Each number is 500 + 40 x the weight over its row's rms, rounded and kept within 0 to 999. Layers, rows and columns count from 0. Numbers have three digits each. The size before them is the row's rms in percent of the matrix's.

# up: layer 5 MLP up, 1280x320, rms 0.108, rows 357-438, columns 240-319
# down: layer 5 MLP down (transposed), 1280x320, rms 0.102, rows 357-437, columns 240-319
up357 090:427560497534482530567513529527523517464494496480486453495518514473517525563534534479545475530452498506541507476568491522548531398603492547453505508521495496463449524474453457434537475514547603517426481523494474503486465565518501383474468515
down357 102:476512514480560548458540521543447473462512518558451515499496485523460539537473428473559464472490535444488598495466586481548464467493506500495470420516505446482538494450559519440534471555562498571561463506474552477560445533432452494489455484
up358 054:520546436502496529522511582423550492447530476492530471544516504537544530510513479451447544468490469456523589565460459441558439451457532455535501483540479511574505472512458510471401541512527421530548489512480479549484577529544469499505440495
down358 057:534489456477506489535483490480545537424517401493473532542502541450522609520501501524461573483465503552510521503520487527543492554495489548540488513572510529497480463509502466526550574512471540480472474506504566531455468518470497513525512411
up359 108:557479490519522450520538513526534523518454587492541377512554417516468498489542505569432552486546461510543430428497489504502531566492484484516484510570458571485488525484466542470555441466545527486517543505466491499529513507497484565525591559
down359 105:565509529520495456532504517490499484530440533527483559457434488574471503474537532516551547465571568608461493495539542549497441446456475491501527490531483522482474511475526479596577511529508456537429505454532501459485538578420520558505454424
up360 097:510548402523587498528522456474476478504495502474540586433519485490500473530479470482477504475468447490476470588494449575466425532493483552517540495483508441504452485459467528426446485467498547533522448492499563577478483545514503447384537483
down360 091:508474492490465581502578516484542474535483465492442531452490503471519489498484512522529498523594464507449542495482470421551508492492490469539514517476486465485426497489494519504460457530449478471530570452490487599459514479542507569458456514
up361 005:500442522522556423474486491507471543548501532509474555424491504468463474469500509514508530526462478521468491501509496511531517554467494503558523544475513557534501514472509448530514446483500513450563495456440448596462500578535491467477471484
down361 005:568458536451452473475586511453479534569497524529513531505514528510550562422457526509566515549502456552487474553479525471494505486528553478514474516467515554552469506504485445514436479485538505491531445518442406472522443523479534492579520545
up362 095:531524515507502532491525527473467448477428540534492581522479441546474555494501471488429454417464451398531521481560469529493558516557528563505419484543508428550446463454531507435541468537476493545458475472575462527502418435509533422487458526
down362 092:586491506514508547516478466534537545493521565509467453578451499577451595451545465440454483521588577431488561543522511498447592492454544530568512494498500519535507515530486521536425486429494523501495536507539484528508537542470543433440511522
up363 093:468450450538508528526441505496411530467565484458474486529502498480466495452508537472527544559529477499456457449464517607611550525485484503512538414460504431499488560492435498528446520471475567429439493455483453435513507461447515456459462517
down363 091:559465476500471534553430503464521437440560435540523503590538665470512514554491502536518504524487490542513455544521480591492521461475506564608549517472490456516411476451478493513487509439532445481549551479502442509416513526438558470457481492
up364 104:533571462445567434545545509529523519534514449454508538530535447474498445598499469512427557537490461495545514471557516546514512486511475473517437489484447507577522526517476468585544523462525480445515465522510489512553428545443446464487511446
down364 095:526463413441525500465560430441509556514546400521460545397499432511474510505514546432511455489448483514481475628503525532485542519507484513496503537516483480526466542469474523465505459416438487495484566551537493452490522518511497480492499522
up365 102:449520459563511575509428448521481514487527504460548562492500514538474499550509546472521542488537577503568521482510514491449530509485434478508464530504460441468532455463429477517505523501487508454578430528499529465463469443519472470494481531
down365 100:534516475524539452549515449466515424522502555443425556524483491528568547497507465520488489527467554546470545492494530572518393474529527499511506547530505507521474548463476539406497542469414440467467472453492492539553463474532555597498530481
up366 011:489474506527597476473494441534423565589497476473460454544506436412477519495397470493502513502558415491464452507517498466455549545488486546461515532482477490487479426502588482497533550473511453497508571587555601545482496466449526425488481533
down366 010:403520472530520491493534498520483518545564566580571499526523494537481450548471514516520508515521468565475448468493480518478541536523494508500514533472476423532478460594505528495528538424533458552472540485437555554561452511459543524555511512
up367 120:515565509475515499552540505513474440524420493546477492499530506523458444543515550522458533554492461510511560520480434487524540565440488500425513509502551455418470505552507458437543530509516525554498496452500568490512516533488470474553500452
down367 094:480563533532518494492471518628453526496478494514491526474483587504494545464521460464509533472518496456527431430533532438484500483464548482424484484460586488489505465505536523463502510512512584522507561489470506496567435471479514534586523441
up368 092:534463486419497520483500495471564507509515501582481458530549578522467589491484497482483520461544519494548524515451529521502456590456574463568492522557480475487509580508465466462421535509470522501530502550535518415516468429531457565468439543
down368 102:443549482550505547462489513477485490496482543545497514555496496497412456475509540458508511452511448491540487557506483515520459548494456502560494474586494428511590448538531500453522545483460510468464510529528514513417407523495434579454458453
up369 094:470493583567503514380487577437476570499482476418440414467519472467471528521544524502494415570520487520478504507477476504498488517456489454551504524522439516431506572434459459487572460533498512445512498499516481488541524519479441486545518423
down369 103:475522517516490562523486515522467524517574510569470565440497500576555588489417547562494499475487508551499492571477436452486445439485450506521449504501404476459542436474504454481496483419516579513498466457471461493463498580519492455498577525
up370 102:516499490542540445536525433498492500437469516514500510591400539449473502523533480504412487496492468481562496462546492515524544476507478520493531468485481507478493497514469535520493415539535506458534514508515460438517536563503524485473523545
down370 100:486574505493482578484508515488510528504518525480524521474482477468525556469565456437545472473496531549503507434535531450510551501502470466487456560479453444533481492498487489508532527569460487496468518422485458455492525554467492475428542519
up371 093:484482456503455499550481542536433478551513481491493564490471570534516496512473531465506493530490471512559526471537474496474483494463465468489576526372489502511444498508460463490513486471495477523524495521464566502493542479455485435430570512
down371 103:473505497507558514626417560484460520492488509451512473459497504543439509524555451453493466583501494489505545561503503460513496458449522434442507501528494494444457540483332408521500478598487516491510496430560488494495511483519549517487549505
up372 094:559480470576565475516514497452433522478489476499491606537528575590481436437461492507437503496466481543495526477509495494504519523535501525460499557538475479484483492482505604460529514460525503450572520551512488468482483533525481421435476501
down372 100:525518424473550432489539528458446532466444546530516520474551494461501466451486481479485594509534460435508488494501478533579473507476560536495493469563501520500534482484478513511479529468554440472459519538470449503480400553522450487558579471
up373 097:548407477492481494473486507512549484545487575489484529476532534573535465538420471451535526579586508539531574537598525473436486488504484484506497524507523462508472565484600553507529510499478506447480531607444482544432458499560473522518441503
down373 095:521533421476557535528485547536508571483521481490462464449501541429500558580510491453479547486517461540596478471474418474532538477495540532512429566485495594504505463604480492540532505566513575502520563523524487449458510496485535498524487478
up374 090:527528480486557475493514435521512518538502485507474532567419447542501467565583500478482548501456498491510469482500458516541493565532444494472466463511426567540448538488508515481469477546507515430517595481530452475498487586490491487457500474
down374 103:530515522443549455547526503514472528499482490455416448469577426573555522487530493503499569488471503499497525496444451472546479515472518466499514453474524518437538465461471497549533502563430532550500401519419551445590542466506496520463506499
up375 115:563515426484513452482517512523552428520487488473539437437462566483510485483492462427582445562517422469554464480509504552580388482503604499444447518477497527481463585517548457451469490489482427448474556515510479485563558540456473476494460536
down375 109:546508421511527428476561537521489496458488486473436527476491499502551437545494413512508487539528397511498503513455450555525535515549537503531471544498535542511541566493461480415501592535502440535517420441541559503472410483419462438541428474
up376 122:506558533492528467466510456516494475510474412482483475460455523477438494477523497500481560527526470502519516465430523549500505465564452472530560440464537471520520468476505466424481447543457559483467454502560462462422497485467451521539397430
down376 128:534509407484489488512480454566483490485498500539482510516502407602490529542463544439497534503506531527525535494546527540442541519484469585530513561485556528465449524515510525561506467425517475522454535447437522565516464478470530519544432496
up377 088:517518501507610498469525542432427432475426535489604517545566445554557473501500560545489486557416486602446455507511568447405515520434499514483561522506504565482422517471494514535491481515502487544496441504497502498531485529476549539536453584
down377 095:518475464523529436511455486503487548490458514505505536518485463526469439519528567579482450466484541550475523496515476538509527527591521626517445527517473576530504467472518495513444515505540529513447419479485535465549503516560563380488517515
up378 097:517485522496550498430406469485433508501502538536555523544448457541513505511472520496549541500444427534494549492484489507459530486533497481521429540492585527511462448438493571481488466504523501513507533558556541538498513443553523531455485543
down378 094:514513585448512485516513550492550459472525494464534552519529426510514505516518532469491520561504513480504485453447460527545458501530519446515603479495538587446488467461564546497502572518515556529533486464449522442535530403465482504412524441
up379 128:519568510435423424464463544502532548522550510472523455521486535492495506533452534449483501471493490483552446418438460560467471509489519487425556407511417465477475537569487507554449461563452585527562495530452567435532498514516419478534453491
down379 097:480481480499472543464436471546459463576492518535500543516515431534509439498446537389548517599495452509462508540428466566467503511532470483518519515522436504477494508543511491494438520448515477496559530546546512521523537532507488442490507511
up380 096:487475452548511503451533534478547488511503497570506504464493456522492487507539517575495544501447549580543431451526540488521522551511420536489473512523485510552516437460457478492553529487535451448459448521516424552500499530520473515555525491
down380 108:550431482535598503430543488542562457527546558509521499404577496411530472466474489538462523534402503441405515510490519530473486479544516473479462506535425502465547532481499486565440472404523482479491499449521471489483576509467551441488439499
up381 096:496463511548551464475490499562458538483516548489487513522490528494494483503462534471492510436440531470560521491490534479538446415520414492484481572476454464551471537394510522472509569507464485494524505484493468521513458511501495499529478384
down381 090:465569511482508502498483598538556468429537501516555547539459466450568526479550509524464527529514452530542522475514559522546484499458556480540483512507517488472559603569561509468508458537525478508408482498492520532465438506543446455471534553
up382 109:443554398521508455421495429520498516524525491459502541468478474521453556551505507528464560508478530491510444501537507487498424529497648470541488494460503442538510490425512494524521442561497514482481452524488496452581463531442490524431429463
down382 111:491543418647545480479470512507495521500511481487489485500485457489543468497445489526529460465521475511456480466496504440504415495491536510501468452504583523524578525544451525369475435415422534544527467485459491515575509473531586499478558464
up383 102:505525431491504496432531582490400514523527527427520457474481509581536425490502483509479404431557498462550487475515527480516548518412519498494553521454498463534545552502529450492444508546507427475492479517478512474532503474447449483426477524
down383 100:503461526513504560542486462503479478465529520530441537417550557518584517562526458529485514469459533537496503477494484525508473530537558508509531504509540511496454500558531466529514502519568536452525534496498507492495513475566472436416496474
up384 083:546465495496542400536543496448510543470440364479521517518471516491455554531487493493474560552531478550515510476513544516516523478442486475499510469451495496487513541425571497538489534493407497528499537543469544490461470484484467481530421488
down384 090:558412488445545465537447505483529492431527525544491486454461513519505553573490532523513549467511502511459524482483531505464390474449506561381513453456524501515532534489498445483515508617532495468506486523483503484496482480531441540542513465
up385 095:506561485424475474570531539504460530537452472494449593470469534514451459503502560499468446497488424499488503481445463532437498479522418485514474506514517496483508486526480495502453377415557489493508473503543514535465498486464514472526577454
down385 088:484436517451519522444486450461530537430503504491488456520478507484518493517491480469536480568497516515541407516526505422508484528483543475466512524522547539564446525528461542477516534553498591509500447491574500531538509468490467517495563493
up386 089:420513466478452468513521463516414580497456461453527548536455584494583464534558550428466461575500495479469509455479450475469544477475456510537407436504449520483531424472467478462519501556521493561521523408513490479467565480498487518515517474
down386 093:509501507547483508499449518549474505471433448480572477509455543547457462494504528499503558525490518453479499524505539508503459463510482499478474434466596469545587497488526437524466512466568462430469543483449626488406505499526490525493545527
up387 114:500567508445485491476522444473478575499506530471578556522543514456415510482545559489504434488454547584487549536508413497537583486504475530432513556510413481478502460465375509503557502570498460498489509520454544462502502501473492489523470494
down387 111:519535514513441488509555482447518485494557503486572471514546480498456468505506493519526469418459532536465432472494508579508499462516449476570543555523491491456488497495449511531525526437544419534416513511536571421540431518427538432563481497
up388 116:487601560470492450540482542517501507491583503493531506469524567497499526500520545451479525499463518492515569478482504561474518500418456518497571542479457540628483599529545489510476433480570576523531472550503472517533456496477468473546544516
down388 094:517503500455480447550456562450425515545428515467494510529525490466486503513468502512514472449526504436498476495540527452534551551522516537580513488478549511442500446437489433497438480519497506448547473505567532463438489446496502554561402481
up389 106:593447516483468518486552516513532510533454528494546489510520539576477540497431522480499458473492420490527501521535526545525531397510512492471537498532531524551572484488518473459487515491547458450503470449491512438555443480437517444498546520
down389 104:516454408498479552590489515444487503481469455491531528555461453562477503533473529496516468501518453410469504444469435477490496459477466494479589539550597524416532520494506480557517540535518488471505419515496432538480475525444477478457488495
up390 097:556512443495509493447496424550521527458441542528510516452467521447505517516513487495555457620458549534548464468482564521545491485430526438446546421502448515476424532522487508455435530537477486548502446534474537465497442510483462545462429469
down390 091:542479552469453413477533500459490496497494449532510486488590469442497557473531499564506508552523523480494450536588495484565547514503508438499493547393586533580494482448531472455512523475536511556569531449471581515456516406460562481477604521
up391 102:417517512481480488480514456500484509518538507527498534482591425460523452554532478529492520474451480521502581418434418502435506492484517497476531519513457499519499515422555460473529515512455431491550455444468479518547469501472416437475423511
down391 097:487602520468491512447486519483487553464493538471484522458433505518509451525476456469495456486465460453467486519496403504513462481453481529506417494548412471549441505560506508496491505564499502493514517432513449542466538531511556556510502511
up392 109:531546418486552403546562422496554555487503571551572511533502502499518537524537518472518528489442410534542546550592464529502544473559511568495562524477504480560545488482436499504540605518489571535508482537514534430485504458561427472508484457
down392 102:511495435552479487484505497520514444553498509482467514548479545562525482479488447568475503476428421480467468593617517566475523446523427481456475452474527397430446580528488522487482497440473493440505546501478544520448522473524396499525542557
up393 115:517509511448508492488468512529459461496479464503475534528457469539521477516515457488492504538512520450517477556564465463566511474505491508452514622522543512523515495433448547461419464403490528499533417454514555449453471505469451576541548646
down393 101:500505518572533494468477531510536485470517488525476509508580464550524474453524491521595437528510517425550457479479565511558448486520496550529387557486480520487427539542488539415491449486555531470491461525493515435499512558478456446455508558
up394 100:541528410523447461517564514544509546457515474523525506450572509458539503471502487528456522489522443562562409450501429503488477495469484545540449538463494415573473562461561462434461534525545460520532465513516480455517489509498491467452474537
down394 095:445482596597482478508514465493504442477534512471480460511506519502494495508469478451561443512541422555472527436549561507509470589528552518490525459498481517522497444510453467526450473513573498560553573463561446581450498487459507449612497559
up395 103:538558556477497532583534518501509459558480497432530540469508530532500478485454501475498493492569464507538521484446515489459461546439497577538482494533488448527523484532551484504520489466600589430544509369473478489516535524458491466528517616
down395 101:423444501556583495480510521543526544517537524455498517519487513486527480459590472476504516540563475455544507505426534474553503520520523502533448519490524501523501460420431516537560620526493477488439529438473446485497484424458551545518558497
up396 105:564476487474512427498466502509484551474506468502500451520469443500571454574489544489531556453558489484534548487477503575495464508509504567463518519433480483530476469440499502470497422440511450515491480462413482484486487467535577442445545479
down396 099:539486426502529464481516512486412482401508473535485543505432447524554526490510458532530530492510458503486482497440479544565510535496506566483537496502439474559570495443523489546519467556422479545511491532538462490484488448447624487496457472
up397 084:430522522551482427457498524528439515505511506552540526509446461529526521445483527458514488567416522459571537492545522454477543452371479466535485535483501548466505525518461520513366534502519498501463548521586568410488560544501541475507424461
down397 089:529501542444448456514514463557529463590528469500554550564503451536568457501470492518502544438480521531455489509457484527468455431468604571474471541499439452460496443508588486496482467561500486515551474590567453537471429428460495503465467528
up398 095:574540542493532546534486498491436523540474516487563500568434467556615446434464515538526480491469515532483458520478443474489575527570505522526475453536504444544547469469487489556459535547455493448528452550470487527458515468544484501496492526
down398 085:525556451487549477471468511546522510516491489447483470432496510506427509545477487485547486539499393452481531484531429538535535466420466528544523516450448505523499475465520456497496498486494531534478422568580421441455506493511453531552406514
up399 086:530469476522479537486481510401433496501500527470595548466534524557435533419494480490520486518527470459562466488489491482484536483466546530531483485484479558497484509530583492571493490496482452471427465415552523555419531497488542514527558559
down399 087:521479506495472534492511523589524549440554414594470584504493534538533474504538567555481544531472432526505521408448519496544466463537472505427506511471509548412446531462520507506487516454497500488567487467454545444463518523485504501476487437
up400 104:495494441463496522481434483473483457518476511491539440535575484566576475445513504415527493498534533551515511468535498501435526545447486467448507529502535487514517509478524530434534499420505504500531504506488595514527489527480510542514519507
down400 104:471546429501494477461477506429462465499464493462497504456468525523501539501430492512531482533486418508449542562529489471598542555428593525463449464599552530563520538497427518528501535549536535479548559554538536501442497582443453477487478498
up401 095:531504530455553519559539480432557510478468540556414512564453521537528517527462466506491468603530467492496510422489463584532546516454557504521479479435485530510486552523503514456544537466492478510495434528525501451462455515476505452458485574
down401 096:405509468513504488476551500500574496537465522505538499480478530458495552533539479451558507449474476554441494489464505464461536512493536469509457476516405477493449527472494480471486509494608443499462515473499516494445498544458513515467507520
up402 110:400470461514511487535433517532495499511492472490407495477522499465486472507466449426503525576444573503458499489549562521535520513463511502532488516476456493516522534445517524481499461578446448464460529462565441578484467474468511476456434505
down402 112:474499536461477496492512478527556429411474501542457469457474494497409544456540487499533482442562485473483598495533502469467572475487511501531476448539493515431506561432530453455530448529516449522472482465488513498413483492497538475508453525
up403 102:566518455497473560583511436513462519460443524573526512482505574579490457505532481483504517487491505561445545475452517525470415556480494513513490462501524487495495490442540525562458502545548488532499431467465497484569466482462516484497455500
down403 109:503489405514434437507492511466485493495526499502562585538473558542501513536540457486532538579532535478486492481468488607478435484514550495481514469492470503465457535530577507547507511525506522483528556503452524520452600529525556457442546481
up404 101:461533565535521526494519483499518486557484579452567452553464545472492568500458411427526496535474529513459507503488506492490467560563525540480494474447530498470515556528471495478516492559473509498494478489524476490543497442448511549564523530
down404 103:551493536499519486545467469484530491475492540495505551553480506481466566510513539529551453469481540466523590494450493473481516510542463486459417518505570484485498577450455420486488501563495513545519448504508498475516478546487483551597529474
up405 114:549566563486475466449498525493464531576487505486444488433526566526425493499519518511525531498471447507514497593474564489507544540547492506492518540509500510541529574492527479519455507448491475462522463529447489490535526494573547513478508465
down405 115:537446437516513537448477510535525502510562450527473488470465451491384532495560468499460436517495555553498537549488445460493522525526492482519537445524447489500515508549487522478509565485508504462467539473494507495503525422536521579448430477
up406 107:547502540497514515497511542550598554514577509518460551500441504505498529482532489429487491548501445514533431463454489519471506558443546483447422446430535586544496507496465429465522528538525579480552471463514508430462535543485455546482498533
down406 106:504516496473508560452452552446527549520539554556503479470470584527543509519458561453480551520499459510577469442453580518471521433475516434465466419496558467568571442534439491484571529489571566514536443485414501432507514577486454504475554504
up407 098:492527574517497528502510517489503462531432547496465478534479535489490496468524552472438483449429470507470526462467448520506515449387432447488535481510509511538444505498478522505461486442548520480520538523493470502491479518461404501494583551
down407 099:411508537550548511446506564474503421509499523491517466472559422468497501403473472514478475496484496468493483556432569494472522545564490541568412462534534457552497466486513515448528549594502550464504503497519471435554534505479510517515458504
up408 085:483530468543464419389489527518461546578507463505451501436542495512496535472552503517437551555526523466473503462507567441529556487508508465516526532518523478448552475441439500559551543497540438452525448518461531460485525503471550496535485516
down408 083:517492482471553492467546541455509442432458481501464536468506532454498508474482454498542532497513480465591480457576446454498453581461452462545542468534502496557441536524428540427467476510479504476503502535498487467452520572511545441450571419
up409 104:522476622458503481456527478432517539536506511596522494508493443440521518514496415447479512473494454505463441531461464494584536524481475509497447453431501458538487480486448540505434450455533495529437473423528467526412513458536508468462551529
down409 098:493590492453543450487518487570513471435508451504505517421364430512505492495523523523459454529467459406493527532518496452556493529515504467490556473581526420523575547464491491521449538476567490524502544525516528505499474552495479452503519527
up410 095:448508521511490488568476459496513513463516483541473480462468524489460523546482498467546355509487440550479542522537514527492537488410432516431484516495512567518515476440417492534449458465550476401514458483485488502462468439458453423522543548
down410 096:522561538526519510417564528534528528451514533453446463556532451462522456512515502470513492520611521532543499560527401535520500534494491451551496504438482550456440493505493460480551488559582529562527458428450419548534527482512460485480526533
up411 029:529393473406509534484589443487537477445476519543507542434530490535539554527450512539486527531496521553449463499484531532460506518501536491522474409533511417489513530538530501471551491485515527494482523482445478493499428461464519510507442506
down411 031:500458430543488521462499445522469519477481474537466497508499437434459517493473504482540472496451491513557569514507483504486479477474459512481474482480644549483508534468480543479462515609489478506563534527481410515546446497444441492546513559
up412 108:509522426522440529542493504466499518491517507526493465539550526552511485521483548447451525455480549495511571500467492499419519511520495529463492502438553485503470485531453491500516510479510448501518525508544471449452434457528503502525457505
down412 113:483437474544562531584496535470478520467542550489468509510461525424488551520399450509456554534569549490471544446478503510489478491422515462534441516495469446531525459453532487480439559427523441511549520518505455489465460504526487492532515505
up413 090:434422464519498473450459520508447504458471546547480516503484476520558469437427476492556472595489479505498464528459489498450443495475514461505517410487522504473469431572532411503485505542514422532527464463494543439442531526477531521530455519
down413 086:515552501445443495480492511501506455409445520420484515498559543546442479517530449469444512520453489470483477479444505474474522521510541550468420487526471574444521538507523492443485524537524525478520559578484490530468439441511555474477514474
up414 118:500560480513529498506443503509446507468522462472482391458516516479541483475519477485483534528532560531474495486456433475515550504551472515544497507475442467515447533552506488442515508598514570540522477466486555481537530515450380437482497505
down414 112:493496516512453481482515563471490479515466511497400494585510543498472494529484492480457609489501507497524497521465551545526483566573530475498477476504487457531462501523517528455508476500528520500452434450585560509531530504521437488458460421
up415 099:478490527491479518456505514477528460488474497455575496467557531453520577453544516531460464577481527447539529489475532520557490445481500581439487481489505514472540465472522532521485466461537555531492450524487475469542425559402505499464490457
down415 105:563464441506498544494481510448454474503474500497486498454542473505484557540516495527550566513482464515465606506485499433500476495501459499563529526503562473577522467472536503484482546481504493497495445431477466500594491500536388486513483512
up416 098:507467560471461515450464485464439484509518403582481509457447496580449523563465510456567511499476574435517500573516504482535482449556513501417461523488432499513507470492477515419494483554461415531419551431494444503512456507529485476553463548
down416 105:541543496528551531563451518501503582515526458472526542497448550515532506470460482505428533466528493596482525476563512511483517502484492459494521405478484531517462549536520492508509536551506415536386506451524519503504512455531449520427516534
up417 104:544542468435554381548438501415537438509578498517488489505572546493468502514483551492536431507441471495517498464550488543560505504491478543409535463496501446459455542448413549534454505524455525510441425478471540521475496538462528493430460460
down417 099:508513461534465526488479552431525454485449498480574432568468498463517459551513486563500528458550448531480528424445529476503543494479519486504529500499517548490514475501388481454540563512503580485513492453473439466482452568521512519511475509
up418 095:450415465519502559498475514471568512482496516524508467520467481494480495475497506452494499462543495566504499531506543500495477533485549551487479484576472577553476433469517490530531498516503451415488468515468567507476441598489474496496456473
down418 099:498450547542439468504571488510469470486520544539521485523487518436575506551423539540519566579533470507457520523501500535460532561478532558482449584509467470487481483457471561470530428401457486409518473464504439380518506483512557516574514507
up419 104:499442501497486525496482471442477420488463468470525538468508563498494492506468493437479448500582470477541475455406533475447501444479430452527492514546449495477516511518577534465450516439483544531529488539597461524541450441563542537475608491
down419 099:469514468514487475527518493533429588449456567537502432400452508529485424482494438455530503567494503557505474510523510499496511590461568476546447529569506544542561482495497476548528504495493473441483451520536469533507403544473453468540531470
up420 095:560475567563516543552511487564498543534494443527505501481409478496530458526529502522559465457453522467582504434428462574546496516444450512459431500514458527475517505445551468456490510517489485498503480510486473577474500508452558438530508510
down420 093:512532506579503470415565458486510464472458540558575522536461501469482511466434538499545452469504516459624546472500533510507483477447498552487468540522501554525497581459446550500513572541489537515493378465550425447481517429450541508422576526
up421 100:489506535439500495435473406561542466419567533546477502503529596496541477470521484504528537517472518538475539481465500528483432455448547498532544481513434487451463519532495504551489532394486495500551418438464527567499475476460497523502508495
down421 099:534516507498446522540500509506512467456539573456458417442449534598462514516481510493504537501533516448537494430460486564558507524484514495483464469491487431518515520492486590479499472514473469452487570466549511523494514491521553457477508467
up422 096:503479526550532555474445500515560469541478493416506483512502501491506447499619590473504436473498513460517508503556546534481518498449485512523492527521517455493568449469527502485550471467456520421566494543482458564522542487512548521463466438
down422 093:501432509492512555567432510475508480513456463498527520461510499489437545502578492513464561482546512437495434539486527496484429496459518496406450515571439535522485468448536516525521472579479465486510530503501513470488547556537522541498517502
up423 113:505571478499570505464534507508486493506503520489484491518473491520502454495479509484457460555512501492465457417467471504490551489492492521515577529542449528496469490449471481494510458545455574491478545489519461555444590494512467476502543537
down423 092:493538558508567438473491525491493510532469506530519494478578525467471520532456494468475456514444582470509531550564487512530468491442456521511581568549502514442569570461507581465442534511458484488569491513527481542460455460461530470586444487
up424 110:469598550495428491511502521510558506489555543485524505508475528487521447495491424475435469431482512544481483476513450502464496494512488543524486482499406467548479492471472441464472494521482500495524464478454452524560465503453505490463535411
down424 106:485463505509486397432498517485533514478454511507496519489500485452561496618468548543527558518477548515501450541498510507517488552492538465423446502532466473542469451462467451438535450517404555442473512439508530498464527486487586482545502466
up425 097:489533481481490487465465513483461473485433506539482493537541476544522443532567591497377513542499459512492480509440481563504488540482483521479436419492539534482458498464446439436505567508577523517519529486505484495506552447532544479468474471
down425 116:489438474474432465572481495505458472508528529468499474502498508503429552512478603489520505502541470478451479544506383493459422481500494509518524469385498523421479484457496457513532489503524431492546493490551579490538476504520578500546493510
up426 088:553532496521523499487469462494509446541473512462520532550504534472519576464576400473434419521486543548509509535506441510531468498557549474466465530488439482494472542465557500566535526511505462481453458527540541508529459448514459496559580570
down426 098:518440567451511439516546550496569457456527466487567490501469502567484531517504501533513479490486507562522551469523470464507549537481506519471521546540547547501487514525492505488552510568450450518469570427434466436524445478442515500529525461
up427 101:511408508448548427480466477508486553524535491486440504536516514566473493522548511474461489436469533434455547511526458486446520490486477519487496440474528485491506450580552543486525441449414437490497465480454484470578539486545515564543448483
down427 106:537417473538425474524478484522507512461475486528508494513475469562396482524463497538543525452462445473445547556451484465498609490526553582532566436559463516506583573539536500472525424521510547519512478518451439541463486514457585540526476470
up428 116:522508477518523523528490464538538483509482557540444559529491491499509470548472478518492521564553476541557499518506444485376522531493487554483537448536489476516407494476527441478499523478458498542493535628460506542537560537375586508547474537
down428 118:484453459560462489504475488441487553476466542501426485453484481536466479524467507529481565515488498478480529543571497532428558497490465558461461547521496456556419545503537462598464476504573496461454542503449458526464515500457532486546472515
up429 093:468531480498509469536543460487532536400513462532602473449500538491557443485554454530522526491474521545538494398518516527491524527486489514473486563544440483567554440478517537481541489474518506460428518489510490500514453480494449524427449500
down429 103:544525467541539470501572551555502514501559484469447503452513509510502488551483456456503461518554461526525529519489427491629467518364512535433492525541452541542508427559537491562456439527472506467455538507559558507497497469443503583513416477
up430 105:467496516502599500619531489541513596501519505481498527480559506483412519477539466461472453499491517491461517469510506489525550449462506488455575593474482474522532486431451513490469429525491543525503487467475510536557559476462563501529475531
down430 096:522532503473474484500534554577466451542464548456521525486519483528530493439529505496454481483517483455481504527428520551426481508506549467551576502520540414530508513503516429463501483510469506495595495500526489463536560498471522573498564495
up431 089:564468538489439567579522486516504509537583489531477543584488533513490518511458462531464538390563512530460562500495490501574468463503494481523507491465523537482521481573484571497470523502542541510502518501492475480540527523446425507480554521
down431 089:509522515381501424498480530411486463545531509441528470633532518491437506446511492521493513498505507527499524520473478459413492473397579473473509562465523544521438494436569505526479511485478552473515565480465510492481418501480583540507555499
up432 098:521501560468476423435531455506500459493501501468475525394494480474483542504450459503546431484517413458435513562587484494505469449529614419507446436446508538520539510555420488589482470490528486496475514532454438498545503513508431492480524513
down432 104:525454550558496465509500551474449575472511533496523454534566449500497494432503474444533507527520481507509457501466521462582499494520545473521525565467528531538475526543498479493518477566530493440492475478464461455522500490499517505548550499
up433 082:472523505454549501512454437503498544518539486473511499449548522433476559568492534563476507540516523480530469537492544612509476502461473517477500498527526475484551527450534466500494466509515506546581439551505479505489512551505476509496565464
down433 086:510502563521401483440495431449497597506484472455542542507513488450502484553474538538520459555500462518512476479554444544534512498543448497490482511477503487500485439533557527473479526500510516518488568565511399460440526555457490448488524518
up434 095:506492423540515508541546527514480508516485522583497483500527541486574545553566511502505470593499549489493596550488468497426479475504543493489503553519473509544450517515408475421482475447470520522487511488498498529505538485485556456451493560
down434 100:550545432525505504523571480470458480506517436479459467474440462486431453488529493443490485472525458487492479487469501483574521510509581551487452507472555595505522549410492528524454517501525511484476624595448519562490517470454476524495587508
up435 123:486526538491416543425528588456508470450376433479520528513478512401461558568483537458476557546485502493509437496463554559561481435535519468587450489500495491453488560471456459438469492506528503412501455484473509484563490493502519435511442522
down435 123:522559480467487533523544576448468472476560611553564496510486540446518486446471481456550500482576513533364565537493516522400409471466518468503485433554470496488517477532428435475481485508555471492442560528520532489541507489507447461530521563
up436 090:483383537490473482519519558500578511488495527454536529491457478550498500521438464540497531520485510473465525469467423517490482508470513536554471459472470449466503480503538504463463459486491493530490526478512571473498570469468488506436424518
down436 095:507486520481552600501474474484523509455539552536483457454486512471482485518473535550492396500427537480551531522490492471568560570457542551609515562478559452543487550473515518459527532506502438489503474467507510519516478436528483523495449594
up437 104:503497461464496529495496523444535468499504515468523459523443461507444468429379458505500539484492472467502574549536538461553422440550525519578518498420490422565461513495461516452510507530432425500507435450438540493489452464458425471541594541
down437 094:425554519509561486531444508541467501524607604498517490511490591448514490446512466494499457501458529513553521517527539512464508536435530472561516538461412537459492517471474467506422409482522498447575485517529557413479469514599492477548536496
up438 092:517506500556508502500537535497477549438534462491520472520474472489421515492593457532424484448472490536522551508509468478508446465427527456507521495438457456476471477478449454486462474458508575488530541564470572413480520559547517489488472611